python train.py --num_hidden_layers=13 --hidden_size=512 --num_attention_heads=3 --num_key_value_heads=1 --head_dim=128 --intermediate_size=2048 --vocab_size=41963 --hidden_act="gelu" --norm="layernorm" --norm_place="pre" --norm_eps=1e-05 --positions="rope" --rope_theta=100000.0 --rope_fraction=0.75 --qk_norm=false --attn_scale=0.0884 --bias="none" --tie_word_embeddings=true --parallel_block=false --init="normal" --init_std_qkv=0.0233 --init_std_o=0.00458 --init_std_up=0.0233 --init_std_down=0.00458 --init_mimetic=0.7 --optimizer="soap_variant" --learning_rate=0.0036 --beta1=0.95 --beta2=0.95 --weight_decay=0.22 --lr_head=0.00758 --warmup_steps=200 --schedule="wsd" --decay_fraction=1.0 --decay_shape="linear" --final_lr_fraction=0.02 --batch_tokens=262144 --max_seq_len=1024 --doc_mask=true --train_tokens=849500000 --max_steps=3241 --dataset="wikipedia_en"
Each number is 128 + 24 x the weight over its row's rms, rounded and kept within 0 to 255. Layers, rows and columns count from 0. Numbers have three digits each. The size before them is the row's rms in percent of the matrix's.

# layer 5 MLP down (transposed), 2048x512, rms 0.079, rows 429-483, columns 128-255
099:088164117135142149129076122137153117177109126177151087150127138179123127129084115142110111164109144150126167134072094124135118133116164136140129128073105142125152071101130110122134134167113112143122123129150157138148081128138105196111121131150097139118102100124124170182137112101110140146100091151113141098103130162129136123095137117135086117104138106127108127137125116146116093122156
110:112132131145147097065109093095154117134170129126130139105128125115179145113172126139140123111123123143131141100176127116132111148116127127113090129149133107138131124144154131096081107095111153127134171101149105152166185117128116118138128143073138134137142125122132145079128152119129127157108145154133116110104144125155124111185080158119129127127161106158155159132134132128168183130142
097:066111144129146183147096104148148129143089155132155143114112120146148133128117154162108114150151099135098098113109159155137123074116141143176107156162116120107109136111138191114176126122127122126151110180121147129168117120109170073082154119101089117117106127116127117145112100087113127161140106107157155167133134117109109136160097096196139113091134155109128158167150098124148124151112
110:121122130111121138107151183141125145139146115166108126117157113164131126144105135087102117122142131094124147136140126131126152106111108151124115085110105121098124132101123132111096106132112127145133160163159134126136111154087121147129160129122106135150157141143079098104152121119147142184129162111104130082141164100140137170203134159148156145142073135155108151151055094116139142139133
101:111167143163107134130083162104135086107146096104171144121138133112138152067123141131139099176131127130122081179153105103118172137133153131138090152129143130107128092098155130146098069143160125151126095125125132132116152140136119129103126155154143095120149142128107123134124138114133178087153103126150169126121134096134129111106116105136128122146120090179116118154141121171144171168122
101:105127080122082130166097148128136119093138116157101083128136096120092130183145101157106152096147169134132118137136139117135082125143108155117107120136179107096156102149105127124115121144112126114097100146112140151111145111139140207087154122136163151111137108092127135152118115159145156160181082114105096150130086120128146164164117122154113151156110134129142112153074149135105107120135
103:111154118152123133120142086070152149136151109122139146114131094112115120133121124150099109127098159137103126111139105151165107100146112127155141121140139142124111108154134095137139088143173081102149147123146154152138130156134157127154141102098129116073156121115120082134149167129106109111120118097110141104103139137122093123110112108157083128140118116140171152128114129159117106104109
095:117119130114103117114122146120126156140135151095155151147127128104120104156134105103105093142173086115142136092135155112105129119105118102141109118124125110081137136093087115141147138163115098090132095146131107125106143168120163106156130113073154099101143126136175094100106135123091148128103133073086074131132122105146144116104136174092128107117113098156144117084149131143114123097152
094:150117149093113118133118119109179126130131124115123109107143122214149098132110128094142130140103106176131174111147123162152099153116138100136096102135163106064126133110118117109107109128123122150129114149146134137127100089137128121146138168111110165110110096161138131116137114094134127104109169083162149121133127158116120139138162104183109117136131129155111153106121097149108118139156
103:140136171128164114114130118098168162102158139106122102108160118139155095101138157168116131113148136160149128125139125077114140147136177117137158148139134108137141126163136135143093137135167118182173131072105128120142120140142090138104126127111097131119146150096127116155081123150103148119130094095134102150116131142143153133113087151115096123104141133119110125157147192127131111161138
095:124122127148137108172114140157070129122100129107101131136153111124081146124120147138120104169131174149104101088080119138113104159147126134104124161135083169097119134114133128130144160141095104143119085140153159103153130085172135146151126165119178151145138143111147162127124139104123105153126070095117137139146138132162104123095133118121198142130075121148147142102126098099155116085102
088:173118112107098126151126092139128140137145107158194126114174119128124115115115192135103114138105131142165102164145088174182130135104146134145168144123097114142139128092109108134135130143107139132153119140111129149140144100090134126149131141073140095145168138114079134134137154163098145158161102113108117133100114076105118128148118103096134140127136161119175103105142153064107165109096
098:135131122146128126145121135154153188082136074128124164143113102133127146088147165124154137135125147135134136122154094067137133133146112163156157106127117116143130088114147099162101153151158058115107121114134125151159088081118127108143112124092138100135174111100134139146145124125113107141125089114135120136123123179160110128136130141106117192138110134132103104147150142142134177142125
101:093138179183137134110128076114147097091126118142170134141149117080119182110112167136150125127087072151082132113165135130171125114095137175135111131115075132113117103121119139166106144136136121162122087151111166175138167129138151125087164130112121124140144182142149077138130117113149133094114163161163119120094144139093159134168143124104128134161119164104154112067076152155124175123097
095:183119137125157136171132145128114098111140159076097137104161146130109133167099137144118116184175153130115155147123129146110117102122130119138101113126155144097104109143183166148084168126101121150129106131176117124122112086099136114117097094165162142101129131139127105107141153118172127130122142136139138141131142107127174165111123146126100128160168102100112134124177086181144113142167
096:141137124117131123083175103157096114111121168094091142110151113128117148096138096186146143121097117145092092111144120127133139104107130139093111134132171138127111157119178119148151094119138100086140162129217095146104144127109128114127195140160141173114159175118107078121096129103098151124123100132081133154182097114148114090140121124107079139093138141133116136173117108139104113126139
097:140115155122139123112117147101136122084105125059113151114145142162107107108132176101123117115125166150086118113168112127155116133112134109171156147160107130114137087098087123133124124108123118106100120122094158073161122138128100144123086099133188116151129143162145116158168100125145136132125132133129085127148109143135104142113134102076059169104107132153112131145134070159080143115171
098:111091159110100140091150153166137182145105094124152092070132110105138114082116148100115111104151150115121095114107121144118148105098129098127119110070106127113069137123140123145131123138111113147137131136103166125190143158152099130132082111124147102145126141131165142133123152100156138110117139116103148156140118163110086113131119097143121135124140118117133129098115140174139090125094
101:118144191101116117126082097108109164109111132119112151135153125165126126096179135132115146125095128148131121134116156115101140155146139119112087087148119117121133099105143170128133152151130105118101150119138127148073137126124163142144132167110192117101157129149117201132148150117135144138131134152155120106097139168112126099149121143083138169152119087107164152136132122146132138134115
104:115159164135170143144150153144136137137120138148122130142092105109162164129132139096142134165144156144123147115128152148174148114103110137110166130121188135147095159137092139162108126102115128133135078115163110116151104113129123161123161119148095135127124150110108173168105093100119138112113176126085164175129152129128168121151158102109175124107138131117163083131150079109122144115136
102:129125142075075116154101115137129108129113074075127142099127144136129114140137119119134138190144173122158100137113136137129118137146155126106151175133134114113162155076148113108150110188129168087119119126152127144125171124127114159174141137150146122111143152112136138149127110114168161098162138084116127080154155096170130069118120150070139145129104078109110122117121118100102127121126
095:105149157143181110144134144162110136119078109137121157164109128141128136108125106109132110129121150129074132132167130150145112133099153137139099143141133064122139125148132143147082143103131144153097096129147174115131136113118115129111129132099144116153153125112100123139167140098141143123112105128137172124133048163149143076144115136145132132124109133137118141134128146140145117145127
102:076104143138131150162055097121090129145136143078110127141114111137144087142129143106112089160092143118149111172133159162158179122144128103115162134138134104159131135132137123173098126143112124117102131167118121100109146127114070153125086125117173085123136103097133126140136137103135105130127129126139132131116155141159131118117104101131116176184120119130087125141162157122115148130123
099:094105112157122131135138117098150131122130168112135132129123151121130139142118127169127163109126130129173110095169139083140112115167119103164183144114128132150124111155134129108142123192123106142105104140098155115137101113151100149106140093137146106094109076132117097180147117108095122129133119092118130165117122165136156135073133129133140129131056109103139124161117107113132109116159
102:164166150171113095120144111112145081124135118134119139128118137145126097124140144114150122140105067149094133114094167148130115149125171143170054119133123108108157089124123099117125112147102136160132103144159149154154131126122219127141110107114109134127109145149094162124163123146114137111128115109102092143114128120150108090146148139122127057088139124109135145129129105104133137104163
101:127136110100118105174144133077152120149134124135129130123119176124083091110180103128136136167135146116116120130133138126148120161123102129154144079140108103119102147124103141093183125135131154153074098095129137156112164155155115146152119145139135147154131116163125148151136148152126140077133143151141166136123128144145137106112106119125148146127131126170105086141068117130124148110107
102:149164132171111162097133099159158134100121159196130116114122149158110133157145118141138154113141099134138155111142098152121157141167102103139108135146153115137111106112166094120153134142161159169136125102105113149105100119140129156110130135166142151077131105148091146138113112101125131124100163143136166106120134177110142088050118097124148106082109102140158134141116137171118084113110
098:119129142141126112149154135107149118148115143135094111132142155148150142128132159144115117120132110143123135109104199124147121119139139155113132145090134111088103124129132081107144129153132114114139140133137128123115160082119080134149138174148143092095107133141148153155113136139157147132134119164142118135079123120146144165117120158129155088136152138129141176113151123169134163156122
096:144150117101114122169155170105111145094121079137167123140098128149187099117120122072136117129133126149116158146140128124111111159117118153124131076099126087121144103136154144131088157110108134140123143148111095112126130109125103099134119101120155126128137116139154114138147139125156141102091149154131133118120098118102148131093107147106160167176138116108086079127162154138166118116134
108:096088138151095112102140102160142135074072080096128162082069106144115189119157091121163121121104144141165115114143074149128094149112134130162128148137126177158128173109157116121110160095150100097101095108125121100114151096157115131140136158141171115141121187172102109082115080098150127121137066107162108116162148122163099122120157127105125136108134138124129115131156174126138116106093
099:094179110175134128134158128107198164138154140139106148173108148140133132127166106124159138164138087141153167126131138120124126128138106154138113163115149081086124120166151145136153131125149130142155108142110130136156094105081141124152128158136129116116153147147099103142111097085117130113137110150169117118140149124121153150152110153115130088161136158117150120117137139140127123132123
097:160088106137119130137120102155128128131115153135145105162153109101160154153140138133096139091100141097092148131110135126121107137176141098124102141167114093116136155124137123107140107112123133145130179136125115138160147114096207124129131115114111134115136118099170095143151180135145110121126134133107116132151148111156137135126136129149078111110095135124124115137166126126138120155118
102:076123199088117156134145109157101150135130129106097122113150122117149192067105136110088136093166177142163147143168129097124093131153125135094124117110135128110093141143121140118174139127147125157147096121148166124117117103123102157115133120148161142124107104125120124169099100153136174184121113151107104133106112152185141073123108183127142133129114141126136100128116120114177172171129
098:121117114184118143111095133155162121127130134103164130101150120102151174107162087144122139133108099113127147119149086148096107143154130081121106172157106150176127105072120116138131141137148133094115107142156095133103141135114087089157128123119140107101098102110144135120110163131179073086131113123141062164102118116122142177095149114141141102119108123099089089108089162095107114124133
097:177115111121129146138120153091103091105151138155077105111110183136146119120170167107129096171157101111068123092154127110143159153110142117132130103090153122126153170089122131091139074097113133151163135133122120125140156144101126162145107140079093068140148142154129118112150129144144105122144128171106161116147111156123122078137133106112158124122143129125113137147086155122140100141158
103:142093063080115146137129067117132158075179090123112144133165085101138170128134109145118101103117106162098113145113165139127144154122124103097077083122118098100152161135135150148098121143146136130120145134150102117096144123109135154167104160131121151089097130111117113133157122153121103149098108133128179145102114095120117143130132132111098090108125112142107138147127125132166129112084
101:123118157126137145136146157129140109179090131154149131139169167159148056113123109097127108092080162125115171136160138101153160157117106125130147090110165140115140134160115108157149122134160140139140105157127081161100111082115101134121122195114132100108138129104106124104111132118141180103161156155145132129144129130132147149117118112106145124130134153144131129125095108147151110124151
092:116190140142110149127160127110134115174084114117142132162100122125151137140144132124128081113079097108175110124137148130105162125155109102136120127129141128117111158154151165088130145163126109119137094106100144148139063117113125135131117124111169164137125147085103135129110135131118137111175150098123117109170092106104156150138134123098121180151115148121144129109161121147111107092137
093:187125128141125127118155162123120144151156144138135103139114149171166152141125128112109152099102130109136112115132147152105138138154062112121137171123121133155144137136104142096173096103149091125111103129095129168048136173185106170124098123177183119157138113090156129118107107122151170152122115154101144079107217097147112179121170124119129111154156132164100104146130088131135181149123
097:128137130117103158084114134061116098140124070136124144171128147145172172128119119113150135108093102107084142178111135153125103129084151151121071098150091116101159109097122082151131147145116169071126107105141134085125136117101113104122126098152119091142121120098101115053093165167132122133130100145133095105153123116136080106108160143125128136118106108129129138138176091111124134142174
103:139080106079122119131108117109162110104124128157123126114120109120142120121115154111145128118165112099166095150142129141133119169133106138138110160152113124123122103139109166110131118103114137141137153127122110117137094156060101107107119133113126106129134120113112099132160119094173145112127154123133130141156133133147124130148104084114127132143143141121135133131096127121071111141121
101:181135143159152120127184128113132134149122137126114183110119093121129143124096134153091129104173117138104140147117095122113164177162148118119105161143109079120163165118144123134078124086119135147124078139171126102092139115159063083130145151118133198122168096132140129139114076135125138112170161159102146143131118110199048110129117052103132088123144144142130082149117107136134092180116
096:110139106140100104117113134142118117116130122112131122088124145151112122094186165104132072138131136118166086135122119122125118158074136117118098113113143125129098115158133110063134118123128113141167127143098150120126115115117120126090087119118152140115126139151098138109149124098128156161130099096118136105078189117135142066158125125107132146131090118161149115127119137130096111150150
093:109087127109143132119119157089119090101121120113163102105121148167121146116109152144099120061093142068123127139064094155122074119120098141148137144106089118131156112156137127164132078123140123172188101169132141157121108181081111076119103176118108101133170128139107117114110163104128141155140142129131144135169174107110125086129127099143097144152116155119145155140167173117106143105182
092:144111131118156148097114166132122147162146146156123159148085149100106120139178126104120151154143108124116114099123168104088175176141145077097146161129138180155093152161095116150146144127179116122139141152144133117122124088163160104135108208160128092144157102115126117113153119118118156145102119080172114114166142136136072094132120155117141146154120149121140109136109168122105172109135
099:120167112099093166087154114157141121108094123117150094155176150160116112114145124157120100093154131131172120107119144115127164129127129130123115112103082110118109152148148122138091098191157108109131097123138158165138114138106139127143131169128105097124121116138118106148127127126128116127141131105058122084178148157123108144099143134115146092134098141107124180105104107138157134110142
109:136132165150128113170108142092100084125061161092119144166120109104126149110092158167133156122140175148120097139128128097162141144114170097123179131115165111154174133135145154168125119162155176138158126102112099146106145160096148115106136092177141130130136128127159102173081123124140104140131137134086107136118104119129095129118130145091105117123157117130121149117151127174102185151122
097:076132128131136162078155121134153096134118136089119113109172172150175136074166163139144133180108095152198142135111144125136155175135163080158195083119133144095150152152157107143128120119126136115156083094096113101162110122137136118123151132109119143113089133134133123096129130157123138166135116127134156156163140115193115106118157101108113131079134115165103129158135118131103103142116
103:117127147135058134141136137111154094136120130159135150125110120150143123128173125133122105170110106135140096131128128167160114152109079145155097136132124135138138131128132104144110150145167122158127122115117194149078135120137111125123127110151148135118150111160096120106149181227145108152137172116156115103119074166128129142087145129115139108132137142085050127137158117101109109146138
096:107134090117142138097137100124136149148136104143137169096151114121140070113135115187112148137111165121101107162095139163106108165132146148100119134096159157129093124141093180071122138099077067124160166136100112133154141152164171128120150130137111141118153100124141089126127107096139131115126137146145103158120163128127122086127138159147119079173148137131128142123145153116121122141130
096:101116124155141121085095157128145135153115105109149128124147148129114122120103114136127119139118118115126149123131128098159104149162127134076139105151117136113132124125096078168105091163136119123119132138153173114153116123126138120105139130111141140158125113136190118136110128122155126118121128100103135166167140131166115115138164034142122115082113095130196154095131138186158120144131
098:149130129103150107138178112162117084095138120163128112151143132149094129150151129102117127148135108154133087134139151153085148116131159123127112117120136153150095108152081124165128140107116090123131130106187135101121159138113153124116169150107171136075128124079123107095144093115120121149095141099157155162113137135141100092092148127118146131122139142121139145143085141138116127140123
102:131107158122139143113116162161136145106110184139107137180109128143133099117124103117146112141068105141096108098120115124129141128140134147129125084176114091113151126118121152123066116126148129138122126170155166165118148114110119123118146129109127116171173112098168145102128147130096125108147091154146114083096113098126140109150125109094149142126130110150107123119129095153137140101105
094:141143121120117117071112072098136146110118141126124126094142124119130130115164152172142143186118111159136120147101074086093132106110132077132178101102106143187130115093155145135095125125142139152113145105159171157120089142107137116117109128136136100105125151107135128149165160111122123140128098109134114138139135119130134153087124109178152091068129130134048120131167090131160138125070
099:122118101137125112143121140138120154156123129152100161149152170084134113131114082140118123140150094107148105154147120118151128124150119151134146131098142133128132099130100126117082167119103124132123132127077106085106137133131109145107078162169144130171176138072142099118138145162112116156125106084124131162123127130126148134116162144162136143094132120107130118157132119071161104133120
# layer 5 MLP up, 2048x512, rms 0.0819, rows 430-483, columns 128-255
106:171134137113086143129139096084142161113147132122092115127082108118143117151126127112170151145121141192149175151118107113150115131122110068150160121092104142129081084143171146169123138122126125113158135162152104095126127106136091137144130123140184108116170106107150112083144063102085142124124118145150122096099109133127104130137139107144083130082149137148104122136124183137112100135089
107:104127124117142125130096112102098140121072142086154111142143112093157150129170087122113148091098149127074120118069134076132112105130125116161106131121124127117163143127105127141110145119106118119180165118119134149092125119124105154120158108118131107125129087126134087129087128124104154155175104115142113116173114170123114133133093132119145126117125101106146127124119164151096099190150
106:149104180075113124100092124161129177091104151108118145098144137125157129116124122143143096146146137134175115136139114098093131128172123118134151150139152098115159159112142126123135132129125134068100113135076143101147079138132119133095137149112177134144157085141094089110129094120128099119151142095148114121175129113090126120119132122119137127133080130127142134173128177105147146146103
102:125138146135145089087109119087128130118140125137150107109118140124174127149128082141117118146144139109123109117154125111117133126116125166201146134102138127164163174114118125144112095129156143139110117112158148172164110122160091154127136116097146086082126143110120154116108126048144119109102119157143155115124116139103170152087145109113067092140135167113105146123126128163118101088125
096:100122093096113143151098130162134139137141113099103166107115157103118154117091162129163111149188120138171132097127124100104148136085120162096127118135106125146124131156114141134130106145121162144117156127115120128088127168126132119131130151118115109100135133159137101123157145115139128096113133106125105112113112193139160165118121150159122105137156120168104147148147157104118181100149
098:113102093139149121156187126112112112124156130100138143134140105143122137125116112163094131086135123091097103158167101110123176125116136139150125180154116171081108129112118115114118125148105143110096158150095156130088108145079176144144153151107080070150142143100093149121133148132167140093126109105086118121105127112091122096160127106141131146131153117135069133188163125157159128127127
100:163087152139144147187093119140123130152100121130134129121126125139124121159120107156144153162092146126145104111109156110169080152117125104136161098164136113122161140102153142119141162103168125136116160126133179136104159074143140172121126132173126109178116103111123119140116075184104150139166096142161217069125133116148103119138152092090175133106098132144119165113131117165173099111140
098:108134101144161128098134097126107116084175159141052118119104140126122089119129151147142125133088169107107122171096144108106131139137140149166163115146147140156115104140110110075075115117134117142111168123136179138138139110087136139128131118167122098146153118111131148113118149121150112142188100106075148146164109093122147113130122180080092121124133109091131100138114124136143102122164
096:135126117120150126135131121127139133124131109098090150106125170154123133146118087099109137151144142146094150091124139144122130156107104093116111163101127126136123161116109086095151126148090143095136118186136135113161154134125172104152160201100133147114153116159104113133176138103131119108139107154086130080136205149097110115106120104152179128127123146167131121126095106130074143066113
097:118148137101124087101171154114117159131148114122139133118135106103166098116102143150111088168095111166089128149127120112142116119094140140122202137108109121133123141146147139127160109112155137141135151117131112105109145117098127127121092090102066102114120124165114111141175126137130124128159159171119161129110089132124166110118141169099092153126153152106132162141093158160137108097142
099:091109147135156123106142141049128114122132120095114129124102157115115157156143093096140137118093126111125134105109136129099124099164101123154112112134165171130093109165140123138126106135146105147136127109147179129107104102175149123138116132145155159128088139121136123152147158107173132125099155142124135164178139158134132078127127155149138128144129103164092152128105109154152093147171
100:101115135162145121127130076119146173147108120113130125137084147146128105121148132130145146157108116138102178095149159145142150141145140119145165071127125101124134099139122110074120116149119117152116086101128135124152117083138105119119118108112138128163104064086115111166140114111156092156105063141144088143153148152188142156118132100080093149144106116157095116154127144139104116138098
094:098126146133138123111131132115162104130170162142084134169098088151137147148081097166109141152119129111117142115132124114135131099143104106133184118113134138131124123114091136129118097157126116119132098141116108120102134215150164116135123167133128173130101152144163061138134064140124171115179138129145142124139117103143110100118121148110138144133170086082125113133095145134137158125139
096:096150119118122093089121152099125110117141082168103082145162146119158137080125152107158144144147077068139180141142141139117117132148144127126115103131072132146099128131111137127173108129124091131185140136088098185166125123124144116134141145118107143148119160109130128126086103101096091109134116140128183151125138114133131110136145142135133142118079153139136155131125168134125108140141
094:126148130126153140148137111108137141133118112135140156190130127126149072111132155123133182108160088148136124127075132124156108084142139116104128107135125132116100117165092148104124107116127136142135112125117164128151118134197153146088103155122110093155102095122106134099132116165150086105157130163120125159103143174118192172111118127149140129103140145104137142123123132088145086113146
100:150140120122140117137135113168128095137169130157166146111130085098089150146133101144083095162123094146186136133108126099116131136105128099090119124131137167127113123095133146130133108157124112096145154153174137149088122091115180136122132128147104147112091079107092108110098112165116119093155119138148163124132123150105106128163117128132151109141122108098112131131134186091134102141130
097:113105137117138112155122117123146144115118182130140095068155142118100130110149127139085143132111155165164131104122091107092128147123134157159134126125134131124108141104124128114128144145183134130102153131116126147187087154122072120172117063134133119153104096134089104134089090144160142149173122124160054156109126132135107149121119155116152160142156149074111170141134138112088120131119
099:103145134123122135126158108128110154114077095088153113122122118147196143123142108126112120118160145127135116130167140100104156133141125119164157130136114134127143118109135140109147108156152140153146106144118160121139124118101152114129124119145145136147137139107110096128103107160172155123144140102176094133147138118152141141145164132131111132082153119134093113112114118138155103141110
109:122082135107115106124126130169097105117173098093131099091135099108053065150115088134134127127106122140116146105138124122114142150126097144107132118131116120105166156098108146131126122171157102112143155128110166128215140130126116167121138078147117167109133116113097133089113141135090080112149112080137127146123088115140103132158130147101140129160150155121126131164114116106131107124134
096:139117124121122132138132125149149136134177139133108112146151118095142126147138113171142087092112155121136144162144125144095100114076132117099141153098106110153151160088111104177147124117143133147106136089119138141149107146069136137104136124124131139114139130097084112170068140120144109143136097175113101121148128071111093096109135129096096107108182125146193122149149157147103126096093
089:108067104109066141131152060124136125074136139141139101132137170116153081122137136112155109118113112133164125139113134121136102128066128114113138178139086162101115101088117118117112156145148149112137112156117154133136127125166168129137119147144100137162149132095161120115094123137126097098130131121100090128078196092133111174100126109086130124125159110082163107111144127160129118115158
100:128110153163134123138150105125149118101135161112131126129094139123152129118100124106120119111112120109134155129140148194110123134134106138182123142088163118083129143144111127165144110163115079138167116125109165139137119140162149128129117099141119111161120095077131113131097149156120132127128127081108118125106105182127079103117155129164166117102126137140089149080101139131125083133130
103:136134151138105126095136137133170156117135091119140144139147121111113112147101121134124076149133135154114133156183119140121127147141146105086118131154134110086138139127148142152191089129122081138117099131123124154140091151119141154136157133112104137110172125130110157122121133143130137165101116132144095170138098117141104122130086153131120146079139178117113146089156127093108146104116
095:121138101123151179133115095129115128157134143128139125140139139144160119114136132125152115142175187083123163159124133111140148120180086108106135113130104154115103138140149049055148129167157149146148139112121133105146145149121142128181079160122119134125138162152121096155142152143120131143091110153147159081141163097118144134116087123157119113161129148094148156150105133143145144156148
100:147090091155087117139137118079149150145169148117078164065126134117136128131112111116128121133089140163130171125127160082083129103141131136093127171143110106158122169132127138180135180084129098116107097147120083121141125102134129165104148117124128161147110140091106130106140168145129173161106143112126168151127099123131152149126141142163127112142114100146110167106134129097126164135164
097:088129134152074125097112106103125153105150157168094129160112130148143125103133118107111089164155149142136170118157115059122114114153161103163080123162134194135117137180149166140151172122147167119112115121101165156141108119167121103127139128099171164118164143121081121164131102129148153147119142125108099105098120155113118149126156159106128081116086117112119151129140118129103118102153
101:105125096142099121145108142095151125090148120114114151149134138131165163121128137107085099120124150111111153173139182122127167097145119123141148160122136153121106148080101127140113084153153140131128117138110142146153091131136151086099140134143162115149135153164140166135124144087150118103147141110133115117128081141115138153152138149101151097102147101136128098166096097127103116116114
103:134082114143122134105120123108123121144121159129098116128110128138100129129159134124080151090143091098164125159145146119142138134147182120121102174162137117151142137135075117128112109131108124102117153133156150125168145121131152125101188127121130110101098150136080137148112113154134144133155080086141148100139157098141121154152161096131122097099078131160117140112076100130101107096109
106:124127161114160118119128127144096140133160143127146106142097091134137098144102111090101128169145118101173149128098226114113099121110106090123127134132169104113170129155124103165145111129149141104159144134140135131097125130114134101137132142127120107084183128118123113093119176126193090124104129115143137116151140170118138133151110128152150099147108122117106127131137081129143110116113
097:158110156118127124100082129147065074092079116141116095113105137110129074133113129145121120129095102120112089132118135146135158146118136129121182086203118108160153151111097163121155114096163159138144134127112137122132103119164117124124114132143149103160103131125145137131136139146135100105099135105072185128101118153048153116094122117134163168123138126159154140123148134136133126141143
097:091171112128115132158152118077156147151161156133136187093103099116110080125136101162113131162124110138085107094123104100120150148127137141147129131115085132126128134099111141145153107100130131139116108148108134101098088131121058169154136148119112132110134129126108132122126104128135091150095147107106132113130094132145138151190108104115132147127126158125163097131133118137119115139136
101:137126062118147112142115099101149152125138104138132134128113079127115109180139101139191157145073131177138125106120143168147150131137155155167143120143100137115117185113112114146101110131148129119123164129137106136124127169100153143144157139068109128117119143167146094090164146121132117091088128109135095155178148112082125150113168100149113093102163166142126116131128101138074122087109
096:129114126118150127164131136073155143108154128151087160151156136122117068161098133110159128142148125105121110142126137105158124155126161156126166099128132130153143148160143115104118124092094115110133120075121125102157167139137151173126131097098146150161135147121112147122122146095100146132126096114130141134167140147142099115143171183156165130125162142175162140170154079121119122136151
099:130115102166147127101112131150178117110149094121135132161156077147156142116099125118120112153168105173159130157110151134155142135105158107148124134164143116122177111140111154152129103193122130168170113151147121133116145150124122145121134112124142134089110113112139126185095144121088117110093109125155146127122110123148138131117102173140112115147150136155112115130096160070122094131129
100:119167175124133086164150122098116122110140118116172094129128105091134140141129114136144092134116137120130117135135140127136096127112153122140165137132100109171138151125163160114149110130086137106128142135110108135147136087136113150120144109106101122132128108109136161146130123105100155171151067121136136121129167128146107139128116136117134116118086125103109181120143120141126125151052
097:124142129138143096156135131138130126152118105107117106106113154097118130116158125171111112207167158133151124127096132153111101074129117091163144118102138117163123111121136100081097118146121107166153146125159143135132124109159117131182151143144078152112146158067127140151115109105078131156134113142172138110117097124103089116156154144177085121133094083143144084110183106092100114094135
105:101117091123119112112102145159152130117114129110123089121136140135176102110107129101126172119129139170083149109148114187134143130151118122103193101109091157136116090117106148149118145158140126120124145176194124140118150144170108138119135130119099141129121135088168157129138133091126125147109152141193138131115121162135129133121144200149093079151130151140107124153118125089112163118114
106:099126090105127138170125148130135129125139147110101107162132112102115102102136134064105111070191116149143095124147152113136104118145152150129151128117137138120093114114123113156128164163118122145167136129109140100127119111065130128119132082108125114121108100127101117124123141148118128147152111123112146139115079144100183139075090110089121155117136132108135152119179174161130090109124
099:171104153121164133142142101160124159144097175156109131131172105126119103170155134115135130149095105099149141112120132144106128127116107126142156155138144097133125086136097166140107159179149096126124123117132131143140141105093145128098140111119134144108166110110099101116162132096094129116161196096133127163091132166101112137119099123087140123119146132099136143128150122141116135106115
098:118128137132136135120136110130088120101150142136133110134161144135130113105131107149138164101134154134138130144170178155103087125132125117126128164092115135180148138152122178150171171100129079110186052112144156117132112126131115091125147124149105147157143123141136097165104109113089091149105127164119134131133085116138153109105132113141112118149115111102129149203119142124113101114181
093:091130111136171167122159113116141147090131083140130162126119149107127136116138122146137143107132106144124182146173187114136101094120076138107150141093123154123122098120144166137129136118114110149105116135088123088175185136097126131135135157188157106175086128145152085110101084151109069145103085142109116179118162153132145103127112113131084145114155112128137117123132131139133095130133
087:157138166112126122119159139096115142135164121149107145161098156081139126145111079157165191144133150131116153146153150126127127195142128105115116112082155105101115117125158119126134138090111100111099158136138154153132179144153101125142179134119116126133097132096125111159136108121174119118144112167115168151124110145104138173113144164127110115123151144149128212124129173125195122114138
108:140114113137098147130116130112176121136146122124120186144121099109172118139118116169119167159168151156178132147079179136104130141103167112100141100176118130113160109107167158086130149147104144086058139111130147112120143128089097132133128118154166128147104090114114111116100101154122151132111130126141139140096104107091128155170086132177134139136145116125132193143117141165149112131159
086:151157138116086132129120107159199115093141093114114143102167141162156137107099142134159135117121124121155113147140102127167120098106150145161154128117116135130133149147164123145131149109112095120144119162135121129166122190122094167145109104109117157074166157137176139108077123143167142132123122178117148155127088128127147164131148089143124136127164137081154126123130109109145109116146
095:140110142107110112100117120095129154151132114155071155104080138148108149106100105076143163161138108141069191158130132123154106100099125138141122146126127162102115082152112124117130133101113159121126172135137126126107106120160097136114142135108131135126107163099132138099149140121176117138133116117105121110125139080145158115111151149111131129111165139125142130161133121142100138144083
108:152107171096114135145144104165104097173135139111143132122109099143127095164143139118132144102160137107087110156135187123150153138159096084103133109106121093129108120128166130104126075158130110090112142131124133166144128150095125135143136142122097132100136116117173109157114156123132119131118141124140091157154106082148149165118130152075107104119164135137143167141115151107078078110132
097:167119162127104149121139132152135174121151153116138119112117117126145091115159124127177139162116128115178145179095170123134204133093129079122115123082166151135092120144110137118131117127123109123065123088134134134078162107103103127115123102132154085144132097086099147127126067121149119150154146080120138125168111118178154194161112063100069120106131112084124150106093141138136154167105
104:100141157099143142131130107089120125093165131136120100130133146115130112110168168135115116135143155107152128140152150102103134114127167119106138090143137106106143145166114132110154094116074137085096139151150124091128136139148145139096141152103124150130172138144121102128171098086084151119132112166157106092105109127153131112119153121115146125112151118097160142110102099128118106122139
097:123102132133110156117110074145088102118117120126118097154142115147155098143124113081130104135149099060174145124130138131171114126102146101162143138114030108124163143118129122144154107116129168070094106132148084121140119117119085145105162127112148098120153143121072104142110123088117074151101115114127160127124093144099158151121096096098134158113162155160140141098116155125148105107148
102:118103099110177178123141137138145112139138164089094090147070145182123163159157138116175145145131086137158154125138120120096107135131105122108121158135125101119104103117138160170111181148142122120081148141143129143120152113135107142141107117149109132117172061124093114131119141135125107102134153162174115081094131116125109126119100120128070109125130129139119104141124154131139108092128
100:122144140130123132123112143129132135143154111133076104095134075147095075108105141134137112132186133126157156127109098146125098113124140142166128148147142119109164166130108128157133137058119176164096161120138146151095092138091136135159100144087130128095141119127146129183106098125106107130144087190099122151148083089129166136131168135084153102132132176093140126151098124139113131090124
100:138121147110114168080144146119119095151120135159173148131093092142091115145129153080082148189148068128107155121150137109104115122170152120091107184130159098150129100134130161105153134100150096105098144126095128127138136132128102124111122106147117131100111131131093087141133140108155119112117127145115150121123094146086119145164112100116153163167136163091156096123136153065156142084155
103:159118150119176113138117142111111126137122117114098131143156143116108110142157089081130114095122166100079122173152137120137129119139123122096145147139137149125111139125142153110124115091120150116143106070099103118163144134129134098125149110110114136164096141190077108176148125182111144115116126143109151131085132135152096134158119108131089119153135125108133146114165132150136191148095
103:111123159130099180165102114123133153174113129142110128115138140153147108154125089146074130101079088112129129099115169138118138125184108109154106116153124125114168130147145150147144103144161111157127143129125081146157111135147130120089133124163119144093089123139129149112112149134188155086110173166156134102129147165146151117088090136106051173086102144084132145109113122121121131113170